Weights of a small transformer language model.
Architecture: no biases in attention or MLP, tied embeddings, ALiBi.
Each number is 500 + 25 x the weight over its row's rms, rounded and kept within 0 to 999. Layers, rows and columns count from 0. Numbers have three digits each. The size before them is the row's rms in percent of the matrix's.

# layer 3 MLP up, 640x160, rms 0.243, rows 346-426, columns 80-159
101:466514533502500479501509529564532504502494478495482535479551472480482534512523530505529529504509466537489473478529473491523504492513464507479469530472515502523467533500506525556528505524510525494516543514539492509516502459493542505513460542
095:518487508500533509531519490489551518515462481522508514524541526471493470526495478494497505453465494481510526514505487492468542481519514474523504503507458472502451522524473516488573473470493545514522495513550478465521484467507497499513502464
103:461488484538532463473531514494519482518517501489494467473480508503499451475529491456475554468524448508502506485514518524491482488509525484547445467474510486473537557533463513494514532509519539460530529492539497506524477523495464527523503486
102:496508501493511502521488484528501477493471504531494553472530475488495528490452509483505513560505473533500518486510520519432498470463499473511505531461489529514468485532519503507514525492536461522517518507496516479471473485563499532497492486
088:447498508515514460507522492514538569515524519498529517500513531504461483504493516454461504498513523511490472477506473470491484480491494476532494579480493485487504518508490527505481500432444504498500471499542537531526449497525537484518535483
092:507494524514478464521526489538449527538527530477501506516459537509464510455538498492479487518505502471477461485486505557521481502494518532487485496581448484523510541522478491484504472517518531505507461478508504501504453499503493505499523525
109:531494460498491474528536476548488458457453482495512496512502488535490497518450490475572493478534447541507490537466524494534517520481478505523503516545483471486492503512500529517480516549503500505546520522506518499520463490517529486512535509
104:486506513536538482525522500524556538495512481467460492471497484485454456473548476506500551491494525507521528502470506470525524470462530496459478515486479498534498510432495481467522514531514447446481474499471509524464491525489498495501485474
086:530456459510465548529481462478544490461477495526482506522494507534478466516499537512503493497543495500514480514484545502460470525532530504518493464413551523472498490476511488468481505489488472516499483502518488498498497481509525508458549494
110:489508454558512480562496497496536517561550472517474475478491504462502483492468479461504547475468488495489480501519500500502495543517512486520476481482500458518510492471509523511490495487514546519494524443446518495501513521437502545505472473
098:508508527534528513503512505473525487516541461472483492533533489505492525480526515488498461475522473498515505519481513494489452475506533504482541501467551496494521541507513508507516507493531451508505478501531541472463507457512484473458483472
095:503458532470508525500477522471515495530510495480494501444505476523487479462477504494493479547526515481519489483480500458529505449472548511504511472497512517482464491515565465507536512519504481504509518493538483550557522479489472518482511489
107:533540470528521486476500484479508507497520536480483498517519502474472522452496476531531483523525505550476526477511513503537536498468484513530509477476484509472481480497507527514508531525477487489499536499463535486527527488529466515512519464
087:494503511551514488504497478513505482545488459480503452493522489528520478493540512477518462514461476501484459533520547510518497527499516494455495496477525483504486502529534475503503511543533524565500544517481456501503474485498490510517523521
088:469482500512513539469507511517459522571486500479486476561472502457497483466490480505481494517493504506520439535508511514494487515501459498539517519521522454507530486499475484533520524489491494499516509466496492534468489531448503492542522494
098:516504525496495451513482504522505475495546478561498459492533485463497497517480475529494448510529515503450522548495527542506468498465496454453483517512459481539529522493488513437534523486519513491477445473477505521505470523497524518494520516
106:470462502525540551478443526513487497536510512532500497502517503476490568535516501489485503535535512525512529544517509490504471542481548511483495545460562482476459449514535477481508462498496476495502533516520537514465475542548489544525486521
094:510519480498479465489499540524477509523525499475505485491465487492483487472488483538504508493524497530520486540518494537540496492483477515496574563503540484461496561522475545524498446558516472500496494478493449526468518488498450498500475514
098:483523476519511504515492502468550462478504491506481509548492523484548498533496507514486487469502478452460521479485491489492487512497488458479517509535502480499468469523519475512491456472490482475538521480471490472466532494441481545542476494
103:497504449475465498474519528473471441516511503475523515480519507460496536500460512533504464504506417518511485481534526506510470484475546484500492527491517534475524468471484502480522538494453501502497473492509513470487476519504467476518504472
102:541496495500492496493514507478506509504503461548462513505444487527495481525501530503460506489523487499486472490506504536536469532460478463511510485487455486497534494524485485502518500481508482448418506483488519502495454542470523499483458528
099:487485466479486490486543515498477472504502544488482485504482523475471465478542485538477519501463535467497462481480483492466519489460529494521519513536483521497510452531470503538432540509463514479446529492512484482523525490474494500545448526
113:497436507501505510448520510541459498443502471495552503482488484456527508493532481491512518513489507492502542537473474495519494513486472518479527551543535490464511485504476550511530507496498438521511518493501500481489510564507479505516535505
100:466506494453470504482524503485494528539492503516451526487509491467467520508505492485517477520560494515505471514484495492463470519463491505499467466513519515514493498545463494472486508517474476466455435518496522483523508522501482486514475496
104:496514528533508516509491478464489509527485521548502525454482556487508504518500498518465472470487531438503494500489547488463493504517499464458462504487471500518449454559475502501505479498478516525500498493515495494495486490468518526553493512
100:473510502503518464501505489516517507476452483508507491488434521517504501498414495481466526509472508523503499489481495523508486477490502496494515486505509490455483478477471556479503508534505507490497510488476483461537511545463493505473509496
098:491543549541503455482491462536517506464489499529468432552497520474531480517483517534510489469468526466490478493500531516535507487521454482505513562509514485510469507499513467528472482469492492459544504468502483450503524500528542487515486496
100:474488494505501505547501486509512490490499581503464512492487510502505547534507486501510491502559535514519497505513508493502501529537496484494500525489537499489550532556539503517450512499521506491523504519487564533454501542545534503498497521
109:506496497492482493500493538500514453456460489475472536491508465490507475488493539516505501499499487487535544518491529513513486515500469500470496467486497571480479486511456482507533485526553494478510514558497489495489506505529522503540546531
107:543532497470527499515555487488444518509532509440502500503497470549498491495490511461498503478520483486491484533469467523464522513536513543515511529485528522503530491544517485510497521482527487489495515461532509476478463530518524526515492499
094:508522494505532491466489508505517490489516522467565526522499547480499476458493496527460531459509508521482480487502481520511510519533507486542496529506488503463497528490480478507511494499496456533484516495478487498460547531537495498498465525
104:480414516523495459499491484541545491460514508497511501502507528502505531521510475495483473455485489500464522515515497492519513539541469488512468529523542494465511553544488493465520501490483490512523499449469547499511500507489515507488567543
091:527517449474522474518511506462438483513527497521516466461508446514497488487474508522518478504518512480519496543533466507480488507490513492493532466496473464447524526527471496445491521486493556568510517484522489469514509509513489478497521517
104:544542528548457473500543540533505540481530507504527555522501531535507492517486443513484462476486507499525526463498476512510527481491478500497467511487448490505491499539478525477508545456486498475518466497549469472516513473475469494508507477
100:523518535497522497545470493535509526486500501490471517523525462511515466498501442525519477518446518468489510486534537503501520489526510502561518501512489511518533544469514495570512485508489524506553487517498504508558484490504503506474533512
103:527508513511540504508522508523529514519520493502515502497529535492511517532515499493473479479452501505470510457523493530474516520531492475532457496534543505483498518541511558486520502484488513513480505484548511482501488503550484521527493489
103:493519473481523491479501499498495478476555454499479454506503464457543476503516516486516531459472524504498518487510493511583518492543503511550557505522504480500501532461519500542546518519503464479444472485487450523493519505460536525511503513
101:509514507517504497525517462507504487510490508545482505488498495532525466525480508505527548527447485514515479466520498504493489487466495505501458499517449478535469465542490521519537559516490510480507495472562516472501544466521516482513529520
099:494481527518508465544521504475516439509527503486477522462510459526500527476518496500450492552524492536508519522528510533511541472471508512497468531474570532518518455534519522524503480480489517497567503507527475498493491507491504524477495461
103:481526523511522510449515484470495501483482541477487513533516493428508437544467457471474506485502512503527502453485489497499448479501484448452481538542475470479548435500504524478475477467459494515462510528482535506487484503486450537500506488
099:502506534460449484536516455481464496517494493466475462460495505523492485495449490479475468513525506515525522523510517447531517468523496477543499503513514478532503483483505525499516494488497522467504514489453545509494486470490472488516456529
098:461502494510536522533496501539474464556470509480549511510543504504480476501519481497515483455485523550526514505465509493534526492491503454518525506535507476535517473527474492475482531543529516475497475453538518506539494442540480495511527505
095:576485528529503467472505522461534472502507504522435520501527503458501493489489518517528546531500536508476467498523488560512543512459522529504487522432503513516492480532503561488523539513477457482512517451506476473474508515483524483532527516
102:554515506466455523550455528511450532522520500427499527485518400504505503511495500500518490465468519467517510474528514486503486510481496500514550524520500466501509511440549508502501527516505500525493521487513504517535518492557509532508536487
104:549519474501446512545519497479523493507490508511506485494498512491529494485498504495543498510487472476526493558505510481519471488484499484552492553522485520485518517496484512505495470536475485517473494554487473505508540499446505495499523459
090:502496512501476510482502477463490456523465478510466526517520535539515452470545520514520492507491497525469499473508502511472496495476527497569520489469512461464497498495511471460505542529465504534498482529503493508513532493502506506468512507
092:489447495481482520533508497510469457485462510487537494517527483476528479522496521508527472495504524517461451485492501495507463501512514511490491501514502512474503513558506440551490502519483540514515490509529453515474499482509499528515513543
093:525499499535522452484502457509527530512465465483466487518515501508534509489520478468457517487493528522469483486465491536480501526542518528489506463521483496555519546463495478500490536492495553519505487476496517517490512485520484537505521478
103:481501492520544501485533499495501482554489495446522501474510504567534494494509489492523514511554506548462485510518451503533523518485485536540494495501502525480482520536505508493491518513526490507494506513512450504444468523475511514505480504
107:529484440494491515485547525481547474526480495511513498487502479465479478464446497425488511551484503516517501542523547505496525521525516542495516503493518430486485531514501489497524513493515448483514549506475488506524495509486481496499488522
092:505476476543566471498519512498476489474508497537522489479506480512496505505480527498488526462510547497478512576505486525520514537482512512516474520529500551501531487534494516473502506442494484505519496445470472531494522506490474473506531490
106:494511478561495470469511486505500559533533503499518490440485501503533526522521524518522509497475530503504509488484500533551464471502502467495486478484526492492475477555511527489538492513528481475480496488540466489530508497490486513501514498
094:486538491501574547472553509503509472492494529491481496436504511478475499505528537479530495496468491478499506485472461516471496530518487497489482445533532523502492470516489506485514494518494507476518484481533521485479508547506472504512537515
102:480509521447540511486496494517525482474522481494518517516513535518496479504497501509449496446483477470504522514476477512487492521434458464454453542511475485548502499513471478452452505472504469495547494526517501450503519486533469484502512504
100:492502516530481467499526521539493453526517475505512492522501465475489482452506475531509531565515517513516496510497478466509494506516490493488454518470479515502523544542519485502503465551517529516511494493468518473510503499500468532541491514
102:463497553501518531511504533550515528512490485499505528464533536476498502473497487554530520502490512522469471469504477511488502451501472496558479501512486519499502462506515451545452500486446478427493487518452511512513473464502493485498496486
096:491490476522543505487481508517494466485516474511454494448514517502472501507504504541453524485519494510502489505525508501515508487458522481456480518491501519517514537530462522475471546469459470472465504503452488456493561478481521451550478496
172:461495469485487475503539534491518464469486464491502494497493459452515443469472512551485481489465445521497503504490465463498474538470492491464513455486489479513479482518482498461516520428509490481468526492501466493470468486450508499515484495
101:485501514490508495522496511535517469487514503536477492490436529462500492507499490473567495511487519561472518495494500496504507480507505500527458486487453482536483502523502471533541517531531506494522534515518477488525504525489497528502504519
100:497499524523500505505513507499537535513500469459481510512540504551444488530498482504473488455499468503498472487487483494474539497462522481483529478501489463518508472534486524526483561487483510493553467547548493525546484484522508468507511436
102:480460512483503490457475484513489460481496470470495514508499488502495512503516465505513517504519491467547518521492510485505455485482477527481520467481521517480510505497483499500511494500491505527444481463471540494490550501414502520522533508
100:480479466474491494508464523506489532481462451522480514474534509529485477450487516491480552489499485520479537483505503442541487529477501476531468468517482520533453492532479511473542524496504482526517503484509506474485548517506496503497479466
100:471470526526553520466466529531461463468532479467516544526478513503479485521463484454512479501478503530467490482454492502510484495485467538526469469480507536458498486498525482510487542498473483475510523487515478504472504489513438498480494464
106:517481541530498493498479496521505459513505419456513433506479467476481460493500463519509492481489526516481485522468503529515545522516480480483482478486504487513489505508494480504494516446490510443497451454489519498492478493519467456514522512
093:498483545494502471492513521500479519508538485475528478544522499484498552516477533472498442479487481527497528498470510513548506510522469455499537474513541539446528487524480502467453513454492461499473510522464500504491500503494499487517522519
101:517505504529517512505496458475487500507487511522480488465514541531516481532443506526511456504536465501487468508530498485468478452479465519489471478458516500503510431542467503468512505463508524513500518505449476476497516502530474485535494546
094:473543450467546498521484476492500440508495502515513464492510466505471498524487495470496488519507504513546494495505496521515503534514517525493497516460517495489481494508490505517504517474516503491493519490503460466462489511528527549516521461
103:472489509506523471495508477538499484476548473493498446476501486474465523487483437468512471555512513480518481553495508491501490510524512524486498495519497499534482515495445493523462519531522521519541514519521489493513543505494477536538512473
106:475489477482511462546447506526480491508531509548529513483516505510479470506499495485459499472472497495512513471475481498475494534506499506490460494483476554470534502507471502502464530501523546511518520482539514484502468492497522496520457501
104:503499484527556514468461498494498462554494482499516534481466500535469488475492494497524522489530473530489497462496545506528505516508532454501517539475524476495502511506486494467522495452517491491488501489497488478472516517540547479509521484
104:539494529522516497499513490510495506466552452490512499551485510449470526489495501455518502490492485516506501463514497522490467514469486528505515540486524535510485502550479545522531495488536499465523496447517511489485504513524476523501517525
098:510485472521527492490509449491478492526497513531481510490490525505511531472514498513473499527477492465513470503556530480521503496469533495486507460442515536513502525558446500511542489498483505502497471498511510517498479448508499501462510475
106:531525506481528468478528440544493515478468502522416489480494503492501508496495485530492466475491486517478476546511510480504542523501565513477489485559487478528474451499502522458537485475483455510533472485468495511506481443496509517499480456
098:502497492573518465527521513475494484516521487510440528499490472488492521466476493529504490478506518468495531547492507544496476518514487455531530519481533493475472490495484477462501518473516513467523477475543546481498497482552527500473510506
092:494503484504511522516501511521492495561494489502502511483498459473456507476484505496557504511494534478499501495488548513527506496482506495458511530467530508506495472576476481502496496471526473558526546488497512480471484480520546485499507519
100:509485505490503529475490518545517446489570499467497486488504467506535520484488501491495494482453477549489512515475443514512511514477507498524511488527514459479504484472525469494510483481479509492495505530481515529491492498547471525437542497
101:471504509467501477472484477524474493526470515534449458473479488504524461450501448507500524515455502496479479512506541489471534464501510497488474480515535517520528474470435494497495509468512493509497493482478483524469478472536472510482480462
105:489519504473526568456469457511474479518482497497481508503506468495502485525517492486441472493504533493491463543519535482520503492518522494481537476505484486501496499491472493472499459528461494481505470502478490536513475509519474505521474509
100:517491503515465487514541457555509498538456476505458539483506500481536482513514510471522473482511499504490492519530546470464496462510548513488507495519524499512479523482518506495495486547496549483506480552512537501494519480501517490505475516
100:464495499507518481510512474555475485528487482494487508462466443513470525489499533475474541506495424524503491529500488487525526492486503483512524529503500514481496507457452490491512490511487543486534512505497508502493506478484473482466536490
100:492504467490496467465473526484466535474523499450535501520451436508481489517514495503491486480512513529512510533497508521518510484446506427557449495468509494501490506505469511476548533503487462534507499531489496467492521466500477483517539483